Weights of a small GPT-style language model, trained from scratch on English Wikipedia.
Training: 114M tokens, 6959 steps.
Each number is 500 + 25 x the weight over its row's rms, rounded and kept within 0 to 999. Layers, rows and columns count from 0. Numbers have three digits each. The size before them is the row's rms in percent of the matrix's.

# up: layer 3 MLP up, 1024x128, rms 0.0738, rows 439-491, columns 0-127
# down: layer 3 MLP down (transposed), 1024x128, rms 0.067, rows 439-490, columns 0-127
up439 125:490528481478519529529526545503490511501503499451506518554479507502495557550475489513495505478527497534514484459499455538484514452547506500521477466533529499483488488475474496496525513534481516482485475476476487477553465494508500498514474505522492518508515485457496458515542456505510517518482535501537483466508487497502501480486516474486517476524518479551520503464507523538517508437543
down439 143:473475534507485428499445502504512448534505460511537453481516472482486465473508521518524499518500478529483515511468479474466506531487516474502472506472498505499507511513498457502496492529524505504504488528475503484456461477490486455496503465523527494484476481502529489523501518524497525497504504500460505545516520484535462511489453489496476547517535539468535483496498492468463445533464
up440 132:504500475549520528505459512499494493508490490530556485520522519513491510513496496485483484543513498498498513482481500525465511492526515552448527547484495464505511488483553512495474558498516478455517497506547511467513484504486535467535473499468480522495519464479443504481504460525466531487480495498507518471509506516478510478521511488449519440543495466541485499506525521498474546496519
down440 151:531535449489480473499495541529504530475486536512476520515477514505485521478533512506539490505523498458521509522483495493477504431484504526502533466454488502466509501529483484460505490520536517490489529507521523478475509476517514432502474519466452539479510494499500505489500495450505505498508532506511530519455530525514487532510526499478553503530478521526446537483515467487552507481505
up441 059:520484502496504514550511492487510526453502463506533501499516520466536539541485482530485491505515508524499487472525490519480536480559473535484470534492465482492470461484551505512504526479498520492507534506499486471496469508484537533532490489546462509483521473516506496502538472511453550474480520503530514496510512499494487503530531491457457459481523482499518506487521468553463525471543
down441 057:508496506505476449503514495491482502496535482491531485498548461488549533498507488454537497522499473477490486522539529487539511476454507451514474510491497495503516521525487501509500485526545547505449466517484513484494519546541480528500472509454503482500520491516519498472464529515513532493467482453507466535462532495483526514519529479529513528511448522484486518475522467456474467503520
up442 130:505471526500489496520523483521487516476473514483500481492474487506511482544505549507498504483442504537508472535532526500512510484504495480461507500470519488485492522484499429533531527504496502495494467473477497494506455516535504496553476517524485473516521538466533517499507551489506505522474545524563477489496494492517496508509503492550484537493471488566540449494502485542496548478514
down442 135:508544484527495478482519504512560508494513498467529496509496487520462492513523495521550474502498539513495503473480494507515478535495525497509479447494528492459520503527469487477492545530527498485456482494487530492527533505467499475472506481483525502467482462508524479504501447499521416528523470504468481497477530513535515507533514561502476499515546511502490477491544522458518460489488
up443 050:483469489478501494520535514523497531454528504528549498516507522459500514534505510529519457480482489537494532485521471533506563513528491513509475544472504483491475464528544492534504539484519529527521545531531503493517469495490551502537514480525454497536522483482513505483555498494480537516472488518517486535509477493508503474494529471459503471513508508551515519484533478510477532485517
down443 040:496530537493526479473494495493454534503467516536495505470525504493493468503493500479486536448523512496507465484540510499522455470477492510537516518466543467481450504530458503487569492500523458527475487497502525528491519532478459463468522486478498481488495522512480518496496533499490473469512497518475480468522488529521456541521469504469499540500472445510521516466485498512455484501497
up444 131:474432473511480534538520526552534522456483522481508475458527498520490530479517527536503501492508503494552517508535502520480529516522469525473544509523515534459485526501499501502487510484501531434512517473476501495531448508498530510501501452520518525517522524477514516524494486553503499531491482493501477537490484514519521506500480516530532476480484486494557491474497461482495543521526
down444 131:530530478477536482518523496518549474536517485485520512518501468525503542502483461510486482471477491525529492476501491515496478487458517489534524473515490489495524459486508493481510463503521502541487493579540456489470492491515476434487529541466479467493440495518515486488506535497494537503462494472475503514507477491563505468499481473511503507477486518475460486459510498490503532508526
up445 045:486449525471512510553525528479495503479493508490548494499513487487511520540465518561496486505498511510479520463518491514506556497522489486509515547500469492505475493480547496526517519442494517480510539536528483508522488488463516512547486482521462498513502476502466496498536471477459532498448510493547493457535499493515501502496518495511509507545509466520506528504531471514456553466513
down445 021:496550536499516513481477508505484522487495510509484502465532457481495528507468450510532486445500551511476496495488423537486490475521492524501523480476507480506502499477490491463479523513517471491442497546544485499505485503549504514527490481537547509513476484553512471486477490491507498511524489506521507495451515536542464483474513478476474509509441490505494478494514462516502480458488
up446 053:515476486457485506542520499535505499457508473506500470485520526461548536537484471570506499511494508523462496452521472528499543514528504518480504547501493527487480480480520490502494508478529517497490528479507526469497479512466498532516522468488479539516494493506468501467539480509449547530498496508492479510514492488492455517502542485482497523551530456535506488473533478517459520471529
down446 046:482523544509494517498525491521496508521523516503528523475493507488484466492526501494494486500551481482515508526528561481485503484508533491502458478435532485503528487500419527496495497521484443533506503486492515525516506533503537480486472532497494487518500483476516513525473523473532472499530497475499498500419541597499505502488493511516523521470510488487498513525521489530519498526506
up447 051:510473495486523497515489483553495481459495529503553510517508521501535504546502527527518493485527508515509466457529460560472560471531481524510507521519454465524459491525531502502503539538510499477526532502512498511485472501503513505537499472527455498553497475498463520441512462481460533497486515511510507514496527505481495503552507504518502470497512469519524527496529476520471526502509
down447 034:540524514533510460491473478484491497498543507526490522540508557529500523517505483503519507473522536474500509521500505525465517441495509491565522512516460484455468481494483496513508492506518441483535497519510527514478497495521456495458493531517517507475488487549443485502488538504506514493477517482489507499490547533559466507490457494545480471501490507482538488485469462520487488522494
up448 070:494474517508501514547508493501503495476501503470536492509507476500495489537511496512479511509515507512508485475505491503504566487527464497524495538539468509492474479520512467522518562503523527494475536485539461489516496499489524560574482480518476488507511464526501536487546500505494541517463539516495472508555513477482488514498536474473460461528506469530472532475535463521473521487517
down448 068:473520536548518519484493493484506485496525494536517475500490500495527507443503497468488487507476546518525510449466561481499511502473490507497516491485493445498527518499548510516490503485478526536498520529460494524487511501468492465481470498519492523475494501471509532471489537508485568496498497498526526490524437507477454489494522500488578496510507536523494511502509497494455446514462
up449 137:464478520489475518509527472531512498482479486508516476483531491491500489561491502515522508504488549516490488499539497481448531510529495490466507533499504502500497505472491456541547554500503507500484494512503539462497473513487517516522527486515507490507506480453463474491535528526476527511499532485469458492494507499534497528510471483532556506520485439517547495517509513502469589507521
down449 147:517511456479493463479473522537559471508525505459505476520497464535516460491535510514517483490498505526501467480486493521539490504477487471483501451505494549516486519467479518479501495474456515517534472548511496491472506503465517480457495516468483514515493491498544508484514536494509456501508503484539442480434479513490509481518511507494486535492516515529518502450565506506515467503529
up450 072:524512500472504512533465488515495507486502497512508492501520488514556483528504530527518530475521496526502517461540472531476573464510520509487496519501486506472502464513505489492517509501510528513501539501510472464509465504509505513569482485520449485477568498491511519498572482497471528535479530538558541508503485516486482480526545496497474526519520459540495502457498483508498499501518
down450 065:501494529496510519460484495482546504471511450535509487496512440480495487476490508480496503478462499489475458512487488465522474492461432452501557477508492515500470517519515481447519452461468490501501476520506457509517505511487531513496498464502507517489491492517485501521456499543500493503466470510494494504403471506526523512501515465478530480532519484493482531492513471508483502487520
up451 063:535521494491515502546505521524483468438495482483572512541510490486508532545486490546513500508491525507492553475506459535482540463519479497512448515498476484503472487495499488519534530511537550494480548508518489501496502509490531492546534473504448485509499459499477511459539498514469527493504513491506517497534479505461463500508520484493537479528513462518538507496522499522478496492519
down451 050:497498478543510472487524511497463485462508486499482492497509489483501473450480496489483499517530470468514484511461529482453507517522498484493464527547514518519524488497527487543510514508492552514510535578488451505488462500521491516494426503482472531511453557475509471555504505539486525523510453488515478470487517527496486467474494480485541514526506520510500484509485486506506470510495
up452 055:480504504488487480528528477534494491478508503510530479507510505454534548517493479550508441501510499499507505471500452533489542466537500529509499510494464478495492488495545470507491535468496539510517526510542487492523505479487515506514492465507470450537525481486491532485550487504468524520494530483509515467547478519514523469500545461467503498540525444514502471462546487517483492504537
down452 040:530523531549486480522565438537439516485505479474489528505509474471493499503501486505487531479540515522487500492494516488493514486462469455533498510500535505469528510513510498496509518472477471475446519480507487534543517522480496505522494476483481545463489505514499492456550491454487515497497520491480478517518523507478486509512524551542534522552518468494523508507522511498513540481530
up453 043:522473481485513472531489490546486528446486492511544449498504517494520526516490488523505498501469504512502480481504491515462540455519527493475492537523483528515489470507509500546493550482522513501523525507554498510480488537496519501531516484524454456526506506513505523497550440485453544531496508547523507499531486514466486467507517493455496513529502462520520522485541481514493541492534
down453 018:476511484490521523519492458533529489451557494493459477521477455545462499471566515543492478448487481523518504519483471502495479544475537492489502469493475487484481531474522481496494490522454468512509459503499454517510461528490498493518487490514505505472498492487466471483467522459485497481513469509496550508464509534472479502456497468492499521475521491502497501508529525487547462512518
up454 050:504503509485500526526530500511501502471475494490519509520468499495536522550505475487511496523501513535516508458486469520486521497482477491489470545454493472492495496506519484533497539499542531513505536512551501461516469512465499485557503465498480455498523500514483518519523459472473561508464489505514461488551509506492482459490529478514502479515574471533482499529544470518516522507541
down454 037:566545503469472532488506524502505521468499502448458472466489454461461524498519505511529500520495503464515488493479504458515525486465497494468458508506514537444466518471502528494494475516490497511477482515495456485533499535525499517554539499477497517555471503536535487466519512442521522552507493498521498518525493470509484484494525487503497522477507490483516481526506514519533524504474
up455 134:478495498544496481529490523492500521487481471516551522530551537500507512533522478487540441489508515524466494493523492539510494490508470478507489541492475488525476480539535489516555502505473495492500504524522537499516515495483489473531517470523493499498506509493454484504500530468418547489479485523495478486530498520530494495495528463504519490516477419556479492520511523498502524478519
down455 134:487506556547508511482518501547477497469532490529496513494452481508486517520479466521510538457512508501501501518448474471449516476500502490507491496494500514470502499506466508505458491476485516477452478470548492494557503478515501518525476504531531499522500510519532454494492467508538445507530482471508546559496524508485513502512500511516469508477534506496505481532534574479507513479501
up456 138:478497533543496518498492485504511464483479500509489460478504481479520493494513450563502534511494483482467524496509519499520501419476488523468456497536482556559530476516505480526503504449470540477495519490489449480476511485522510495492481525506509476550538459505534489532489503483497526484496469485471523462508489501517514499485488530503503505477560501465461529503512494476485499514519
down456 129:506529465487527505530538489500508500496514478454490502501482490525501483511527542431514499496495505496508481525498465505500481552529506479507527523502499463441444532502508550488518466506520440492502480469545537540519466504474459473455515478517489504462479524520451508496492494520519454494489541496525480516520495520486473510516486487490500481513471498547520476469478515528529515510471
up457 049:507477508508517486540528531545510518466489481495539480485488484472547489522495471508480475471491503500506462467493475560493519506534461531502503509485448514489471472510501487508485533497481541504524511475551497479515487513468508513526486497513455463517538470486454477468547500494476527522452509516524505529543451505479512499533512500457480487518536502547524532510524508524471518485527
down457 028:503504508552496525444520514519499519520530507484510505551465479516446495475494504454520520486526506460493502474474499513512503482492465486488438507527516505485519506508513495497508473473469546466488506494486507543481563512524470509492499520470522538481518487507477507513478466504520498500531489485482463428513512512495483528510531566520454489497480488487465509516505474496552494454475
up458 085:510503496467481520570494515523504468460494486510558515500478513511492471549500469496517466477499527521508513499524471512511526472482515478504497499476461523552458514534472457541492551522500476529496509433523483495478466489488485488550503498513450474521507526499478512488526500514494537488465481524559477484536498497527509455514501467495515507484472490506501517495522484504472498493550
down458 101:495497516504478533477501482506497508445509529505465493499521549471454533458492466497486455504534492513533509487545463465530490445492504498523450503526515519481500526515486514478432493499512445503451494515487528522495505527510534520522517498493520528454514483522516493504492447510536475492461477491487524453465508484500535492517536512536483499499511510520514503537502542499505481516466
up459 136:514476503479524487537490514514516541523483467513508544534496452471494488520525531475498500538502495521482424513527465515528499501470479543516542499531477504487466471489539493487526498480480532484471517527531509456484480471518481501509465530474486494550487491451467500512471507493485513487447517495521486472517527482550462524516506457463512494511503474474454518490482470509480512509508
down459 123:509509536559511509452493472482492472474503493520459520487511548494527494491489485514505498485509509507494548471485528485441501477512521473529443517478522488476512517501448511528488477520514448513509493468483507536541489506476507500493506456520505511484480502540493508499515490511558475492496472510504510497458482554474527459529473519520491487538449551511558504522485489494536503489482
up460 057:503500511515460514541526486573500495462474539505521511495483520471527556502458505512501512507490481530491498486528462546489532476539477500476504539483488493501501489482488520516491554498492521516493538529542484498502491481467557522544488470542440501509516485494493498495558512512447556492477499494534497518524494484515503503513535497493502512523500453516501500502542481502495487472541
down460 064:515502491550480543513542543488534506508526521461516461519514467505510488516529531517515471517505468481470490556488468498491512489531508502544521479532445515507517499540488514496502505536503502472474452505538549501505558479511516468542504466493532485439467533490508473542514490493498486530478506486504479516486486472480483456484500485500511491535468517487509479494476468484489465503459
up461 047:505504483522478475538529525507512473466480506492539489498507503504572531501463487511494512509484516522532535442484484547468545486520495463501502494507455485493492491493479506530468541494507540507528544512534494491467500522489526506525490493541467491523536492497479532498548478523462537498476482494505492457518476462500494473483501469491465510535533443512514538488523489551482517485513
down461 021:514479464507520491490503489479498486480478471526472486526472477545483467495519528497493543482536512492489472506478456482486456532521498506550424474538517481501467518491534513484501499522509469449559509518511478531514475530484486514487432508498497501472525494514483452496508494506494503505509522516484525503449530482490515527454476488520481543529492492515515506503480521485534494513434
up462 085:541468520526497543582530512516501543486468478456512474499474508479522527552503512495493504539477502496518518466557460498502497533548497536497524501517503486519497468491512514495500546492510501507504530503526484469481503505513526517532507464513446520511495461501505534508522500509462525538511494500556495482531498507481495490521528478479513454493525479502521504478503502525458546487551
down462 088:480511513459491525500484496515453484478496486487506546576461481470473511480497480505472507481524489490521518509533502495524511490470494486496483464505447515498489512506475543467505478477536528518529521460505497495570508517508512499503517468490495482466514519512546487503532486489498517540529565494494469510513489464498527471485516485494464535523510437511511530539471519539457495521493
up463 134:475500512471475508528532524511499539502517468491514506525448509489500491479469480502455460518527527533499527484509445471512519506529448533480520495533464540515525498530484504534487532534508495528480498508544446525516491481480496504525534486508477540494505503521445517524525515477519566506483515508546477451493517511479503522483495503496470512491507475504498541484533512548485541510517
down463 147:492510457539515543508494552518523480498471504457513487525490517523482459494536494503512514538490486497501483507500498504468506511494514565489488476521540510494493532511499517476443457535513511479565486511496517511510513430531541516539514468498477515497498495519504482485532562527483496494478481490480494476459515490485475499491499528530453494515499485519561484538478472518525469509515
up464 090:497476496522516509607496460528479515483468489491509516526477498519523523518478515512531476522457495511507497506515491499514528499499497494491535506518509525544507525524522511538543480511493518501533497485482487476496498516467503497519485469503426482487514491479507526516498509528460533473473506503539472481525477446501456534510494477518495477507489423519481509496510469534496533536542
down464 097:527536483443490507524542534503553474453536519486488562517460510512497494532491464494455484465518479477516494482481464537541502512472508533494496496540468529535527528499480475515491510507488506482534482463495512457492505499462502472520498478502506493537485491511518499483520493504479501566503523520519469522502499546495510537500471492515499507525513493496514537495554534470502482464537
up465 058:511496515496479527528520518527500526458475524519540512486496527481496495535480482519482472499474502514519507472530440561521535505527470512483506547515466515516503471504471495527493544500505528505473506514515468466467466515513517528573527472528449487508500464508466506516537500507487534477456531518529482515538484504489484472494557465508495485501503478494529488478521484531460500480525
down465 048:482485507534501484475507517483469480540505449527514517452515523456496498539492485489501504497544545483545497504463469485517476481507491529535454514483530498490500500501463474505490491545514478518516534521521536528472466501492456472488540513521508458501470502519538484491477539476487511465477527521474530496493522495532492482519454528491491548478511493534517518498473461517492511560461
up466 141:525503524493504442532499479539488512442508531495526509511475505517501489512510500465518498503500498496523513525506493530485499521523505524531497504515464467481509444483530507528525510495553490494537543570494512468472478522500535482550494476493493497479504497509482511459497515489485520487507525524505500550524517524532523528521491490487475458502492448563489500477552510507467559537508
down466 148:480475501440512488492458475505503479515525482510514557517540477525529524518514465481485470463492524512494506477467485521496488510511491511547500496486482471487460538487486504509538511580522492503475515540512506504524475549481456518459542515540491458461440542492489493506498482511500503499500541522471508515519504508512528488496502484493482522514462514554529511476505487510471502526533
up467 048:506494477499477490529534522536522514461478504502519503519508530490534524538500477549490519504527501523511468473548473511496529474487477496449509516451509492525521481518500516538492515500515550481487553491506514473498491533510533503509485467531459516492531495493509505474563462495484539509468532480501505513509506477495484469458511467443497471530511465527537492479536472533464532487535
down467 030:491470500481484540548502520530519509488493479511486480524461463490496498498499504498497472452506520505450509502541471503463509480461504501502503492470539487458466483438474516511553502516510446509489518527510551522479473529496525532503542494506527492483479479502517487492513495547477550490507482512511494483500487487456500509529554541507539478445508516528504447520508481538511489473498
up468 070:519499461545493479501474492489508500500501487495532543469527528463493522532518489496497526472488496526540456492475462547496524494532510525502484482501500489508418487504513463509525491485527510519498527491534474488536491499509469493543475481512460489565481499509541484527545462513481538526458514459544507502513485481517479494530512478511493490508481463530520510471538518490502498494556
down468 057:496542519452487535443519481501506479499512480514476439531517514526459525495505509501531480528523488515537508478518513469489471534490484449476485528492444534453483491476465534477499513484482491521512477587496517509493480525494476459494531515489506512487477545470499531482515502517483501505500514540482507463484527531503511472481496501498487516494513458468533477503460524516479536499485
up469 101:533494523514531519558510532520476468482473512466571494464503505488521481491511521504503501537474503484538481480548461495491502523502512550482483491533504497538528480480487522500500516474526538445498510542498496477461510461510500489526483486472475521504505493495505526494498539475480501523509473451537485530497509501493517509482522469548528483513488464510505507527546503488441556477526
down469 101:484544466500482482494472449492541511504508499495494525527475511538473511526507477477441471518458470490504482499500515475509469479482508542516495503552481517487471506517528476455490507472493482475518456468516488482522485513499513491482506494484513510488457507459486462445472503492507491549523474518504502459466500492535463553442522511486526501465491526524533543483477466483489505525532
up470 089:487496545473450502520528498526485515503525531476541484520469515488537510518495505509504457493492503494473512452514466476489538519542462527538506480522457537489507475520498471523497493510493570497480531510545505527498526490496474461503522485506486492468543511523490523478544461491502518529501486516536518516525469460481493537554512502501547528499504496494528523493526465555478505478492
down470 078:509498514513518484497506501466493525471518491486476501497560508529464495465493509533504525499500527489548443526496513513485492505458469484511514477507495445475483516475520539466491484520516505493510491505456512537499463530478486508460502531505523463496443507495481494505490520482463518526516495490460526483528521528531483553504471509502474491476465497483461504461485481445485482577461
up471 108:504496500519504483541504519492471513491492472540533497553529547541498511544513489489516454499510491533486512514480473513487522472530504516528472558510489487511483481512502504496571503548482514496484533546503510482495511496508487469559502452538486506515517497491502490511526525483434526444487472495526524538525502533527487486502522469459501491506492443545496504512503521499480512517516
down471 112:509527547554523481491494470537477509481534504560492542491488450493498525514491478528511493450509508522484502526469458504469482490502483458525504492472491485481488463468467476502465495473489512482440484481540479529563506461510489512531469492510517501518506505487524472523501487480518466509531528456510533540521509495493461494508489490513487483491529506477506475513529568493505512477525
up472 079:498486521501494498524485469499535525476503525524535526500522518481501552539505505532507500494505481498519496481531483553514538496571484515498491552486499508478522515479520490507499501468533549497511541491537509482516483488469497532506482492519446504488542502506505484519535492471429542498494476493496501560498476479471532504490508517506522477485535485515502479500509477579472493508554
down472 084:469498496502520535545548479450580464480520486523513464497497470537472524476477483478507529493475477510549514470499515509463498480486481499511499478475466491484453513496537496526524444492479500516503516525534505499499531518483515515522545469519531450501482511538498515471494513517464503495524446517473542511469513528497482481497494456463502474480490495482470517482498520480519508509535
up473 078:491465535514480481518517506497512549496492504498498515504487467453565525512477513504527474529520493506492499460514488545498536520546481531509510538504480538520491523498539494507535521481465500475510515492523497509517528477500525490524471510513439517504467459515465525489477486528452532513513509518563486490518494465508508484519540469467540461507537504548495481473505469553491485495500
down473 081:490534483496474510493509460530492500489489515512482510535485503512474511509463509539490602497528509479524471474523500462487506483485462459528471504505506524450460490461506500493497493469499434518501517496490483506537526515482502537480472520470493502450485449493496453461495471516511506460509479483476457469476513531527495504533511480528495512500500451492516489473504520485461510520522
up474 076:513469497486482537550505520499499524445495509495544493496539506495526501539499511513499492502478502510480491448518481505497546510529466528498482543525476466500482464527504513527536546485514522521481528509548487493486475496502559506551531514526462477500526496503500521491539534498488526518466486501504490495544456497487511442501520533482486488498504459518497524495531480503442528475550
down474 073:476494515465513536475490515470485525521465507490461496525498495517484468511520531490530498501499497488449517523522517477514468487565507523500540510505498495529533475524476501475558484489514492489507476506491524552517478515473503434491477519552514547507512470497493511541427513473483521490510489513499476510504463499487512531459468527512508502475517473502484468478467486448495506558493
up475 138:486514537544497498507510505508503513498496441503514466495474512484515482534468508464452512488473505497512482515468492488485490464489501496518522510497495492499541525478498501476504502490471481536470450508470502495441417492532487518505502479500490449494480522520489534436496529515469486534491486528533460502506537516524479432510506462526567494481487514493485491502488547478495502488516
down475 128:517528503486506486476520472512492511504513514493466509498545508525497509438556488539539519531535499508495527501522529502522516485501530493482493470532478489507516482514504495503511487513502514474508554492525487494532566479511483460465508503517560519502500467518507469526486487462578511472495534480452536527452489517511546514520502499500453512483541496483484516513520458494502499523465
up476 070:508461513504462518567532496541528496485495466493543519509482526472522517530480503552490538492500516546505494466520472487494548503517484515480514540516478523500501514513518478520473512503484510513527502497522521460504478474466517502534539453537445490503546475502504475489514473501468544507470507521554515507520500487498496518518530502528553496488503452550511500512515480541482511486528
down476 060:511532467516513498490516504521523483530513485461437530516504475504516516501513477531461508521518476484438488490487505503502488506492479498487502508512513511522495473496495524507516530494478431489556477514500481509491513519464487503453459517547540493521488478484525520497501557492546549522490502529479475481498504549507535466495439495464492514525517484542523484478523461499475502501444
up477 150:497453487536491537483504521488511501456475489463508503473489504511501560498527517506527527484480511484494505491456511494455521504523500495535517505450467547496487514508511451493489518484526500480500500478529531506483502487501504480536503479521490518553499493510512516481516508505495508536472461458555499526520506503565445511483454508545516478491523501501494445466523461561508502463512
down477 159:486472465495474498511508499489555509517496487520484471494519483473506499502542495461491510479494528515502464489538494534453477495505474473503498513520458508455505471493515537501527502484536522550522525586505457484508476480502470476493518522520449498479485455505539492494509528461454533459526476479468506528464493500481523479517531507510524524521511448532511481489523536500480510489512
up478 107:491510471475493543530508518529534533496477501466503493527504510470541492481502528513492497554516495477514501496544451519472516466514502497541527510523481473522506535525504465490516519504467513486508534546498527500458477517495484462500514522507485491511502478506473546536480493495488560457503514479569528535485517498483509512491515489489491514517473412546507518459518525502487517518511
down478 101:490497525516519479485511494500480447487514468516528477495473488499486459518516535493482516505474534514435494507497528524497479510483478556519494515467532535529490457467521476490478487514486535518513486463509510504505521492513533465492499472494553511487489470485511437466485495498551502495526450494460479459484521530513493463490539497516479493527505553448551513508505457516498483486514
up479 054:505473504501518512508515497538536527464463479495513465497516520502540516528489492517510508481508508528494501449500470528443518454540454508472524526480500524506499490492505520533496540478508512509497552472528517495505456538493511535539506486534477478505520513524473498447554504510473557502490490490535473502526533489507482479512539477512512457537478498556510517480524483505466518458513
down479 037:509549531515468519464506542501515514502518522495527554530490481521489504464494503473553476524553498476516505502521489466480520493517524521516474476496540458487510526537485490478519480515518450464473487478496497528475491483465522476498492479481527497533497509519463496532521482492508502480504517482475443526448516487474547465476560520486480550511505476479509482483509514470521463526470
up480 047:498487484497478506543538496515479523464507538504529521539503502472536533530463491520488516480489521548503522483516453520471538517520474501508516533519497516505511496489512488516455517483498524523498517531531468497470508524527503490530532450527463497541488488512475485489549471505463539508492513499538515485542527512505511471499522455489525471530510466521544474463555493522446498528517
down480 032:506501484512489521506494515483440512479489542530489466514509503505488435486506507430546518491546457484483503507506497493512480489510483485518472470532547458505541513521523491491498481522482492531503463502472458509470494518483495503462451527480517489511504484460453537541465515516461495489514496522470498488502506537488530479498463471458531517503454495484489490478457520461521514483480
up481 139:484469520484502511507488499557499516491486541528512502460510505517510514533476488468506505513466530517488479449494526466446531539519511538480519495510518489525516501499512457556503538508536479483514501503479512479528466495490531527499535457512477510506519471497512530481568494529487495540489549506541485499496491469508491543482486482513528524491487498511550493456534488530474555481523
down481 135:520478532496508497468541490506504525507504459514515506516467490485536497518475525519521514461547547502457447487476521508474516472493514487500501483470529516503489477498456552478504504487494501463465430470518493507532486557487510523446451493460469524455498504537482493505513506523572464513490513514498498510478512458529515503521473513529478472513495510467520512508507484506484492479509
up482 072:498494502511505506517538504526540505460489509490561486519512498455523522517479506523501493525470544533543528490502479487468558463540488510487516499503497493531491491481488500515519499515522555504485480504473486457515451517483502464516499440514471496498525491542452528515482474486505529521495523504527461468557524492523522514505485443488496486495524495524478520488516456520481506499563
down482 071:453526544489497494486505479502489498487520513530506480525527491497485497455499508515524482540490520467523545473556525512490456493556498473514471500506489486487507494500473560498473548509485484535503482469465506492488510549508481493549514489531533514506458432474506507531511532447508525511488470479504509472444464511499543460486497517491497507449506487501489508523531513513481517513495
up483 130:471446499496506496513449499533502465482499516527526480468491506484497540501496525484550530533512497546501503480551470526493516478505531501453496497493516475454492520471544477569506526486526512517518493533495513487520516490524479493476508445497501475531520514455519531494493518504494524526520470457500508511543501525450494463517527493520528520523527510482499488485526457475455520476525
down483 121:538527490485502482504535537450513478525525471473451538488482520478489467504527507506504482475502500465492502547444487489475445507494461480518470544449493481550502467519534512468524444477465504526487506499519506516501502530448484454483498510498503516491478474495519481516496508492522456475515529527498468509512530470487503500479489528480498496489496499527474481486467554505542517507466
up484 043:494483506499518503560528486549497522503504497482554481511493491491480516508454499495500490472488553527506494488479466519496530476524483513516504532505539503493501456500482482537479529498508551520472539491526519471492496497519555533545494491513481556495522470504499505479558499487429531515480484526509502490551476496530506504507521452496498469482528492520516518480510448545475522482514
down484 027:497515511512525454481519509464481508526495466475462526524485518509471496468480468508496526542495509493483518516469523484523475462480506513531439544515522509486498548523471496477476461510506497498498500512515481525523489527514433502446508510492513527470486478499468523490532507538525510498529516484468515540473491497517504542502509552517484532523466524500471483485458559538497493514450
up485 056:520475526518494499539524496511504527489502506501561528484485500473538497538455489496482480492481502515503525473532476518511529484509457524492527524508462501536509482530503466516526528472529532492519527465538489486501491514509521529532520484537440485529519498486485537511548452495466570508514498504516533523502476466486459490528531485501514491506522468530508507495548459525490465465516
down485 040:497482489459493522496494466536514484501528502470519479499492482491494483508502473513522522494533485528448535514466528494485513518494492480485495490495465506497496541539490506504483498506526501519532489524473490537504532484491506500484484473458539527481562464509519495493489519525472433559545523525472511549515491557520494532478544514535435488507532520485514537499527518494524526489463
up486 067:474455498490471464554500562480490507488534480483520475541497496541502509496501506505532436526504477509500523476479454524468520452506506513487489508531512501518502503512517523514539490538500507456523542518527485501497512532520506489523493504554485537510550497519446487499532467520475560495484521514541517482509477478504467522518503458498477463503522491504492515511536501497515534481538
down486 055:473573484519487487470491450514481484522526519497499483488505513475458553471525488498537508503543531506531536537492521481526497454490519470534494466502496510485517510510451494492519507536485530510515481485487516551449527498537498475490516500508517460477516492505534481520497541507524493563521456464496496512505453534518494510488478535506485535500501492503496504535521488472462465530490
up487 131:536515476533502518507528494466549492489440497471507490528529519506541482545474490500498511487506514546505471512500500494504512507494487531477549541526504509505494475530496477521523513498467488480484500504497458483528460519457485499523510439475481510511529468476456481505522502511461524498448537462484455528550493495532461496514490483541529459531503472486492464512501500485500535483539
down487 137:488521484484491502461438507511529497507481512530496458505502557501504466460512470515509510510495507494484489484495518489506501495489484474462463503480496520498480538510510482482517485481442541550517519533507499484446507489510532530491481495470507498518508530460530537473510533485483482525527503519524494473422489575493520483513513508464473533436549488526496516488526485505506493502491
up488 050:480485506500498513508492510527503493462496499482530488496498488528519527521508493533536510496494502489495531455510497514496555478506475506470475519481459490516463516473490505512490547487477554479483532477565531478488484493527528523538500471514442499481499465503484505503571475491444533509454498515514495488524499482496473514501519479514524441518522506569538521478526496497461497462509
down488 030:483486540525504490499494496491516492486532512547496536448504553489501506539543496489504473453524522490513480485496502512504529493439509517515503482503501531453450464477479467508543481479536535506534464512488519465511505502483484466483473478515504473502528480528519490486500516524516455480512494526464538529508476548517528477465526492496487491509503468505492460551498546481447526482512
up489 155:520492541480495517504474504519495483514530472456525458474525477463524473476487523515511495530469548508515510522546492483484544466504522464461476528435473532533493464509525501527506499480485576505472493480523495507508527521519496505487492508536500489520484473510511537507493489559518497458480493522508505473489503477464520467463508521449535508498495479487486521477509455521475502488537
down489 157:521516468511516507516540502528529511493499508440510543541472470490507446528525517496471499491499496503493464537473466477532452524471466523511513480504509482461505546526521487504551428524534454491490453462498505492483483515462487494463506498469513515476485509480465456487470498457496471494505529512469480515525506503503455543515482487501507469503489529518497481519492504494531479514481
up490 070:481498478517546512509495513490509474463486504489549492483517528470499534510473483520480503505520488514509499493521489560486554450509493495486525510503495479509466522515485499483491521460483518515499518466552528478448488521482535477503533463513469479515480477517492500453507466493476547525551510478544502495503501471485468494535539485526523447523539456535518513499528457512491530467513
down490 069:485484450451457505531475486486517524471528491497495533518458486549518482463502497454500556522515490481486487533503511519515475545512451523493493487501503475494511534473477534524473459489478505476511489469486471518518443514519510504470493530498514540499489523515477501522481484462531477504486474554490483453494520500448483508516545514494500536494479535472482482477500529552503499482512
up491 096:502503509532478476502511512503568519467479481460508516484477529479516517521525516534487476502472507502502532473535449528480537491492516501482490523526506524532516476502452510472495512504486568519488532516537481497466513481521485490513501486522490512506527513519532524477507529531455544494482506490555496494518492515524468487490523516506504520528505426535486557525535457478460480480495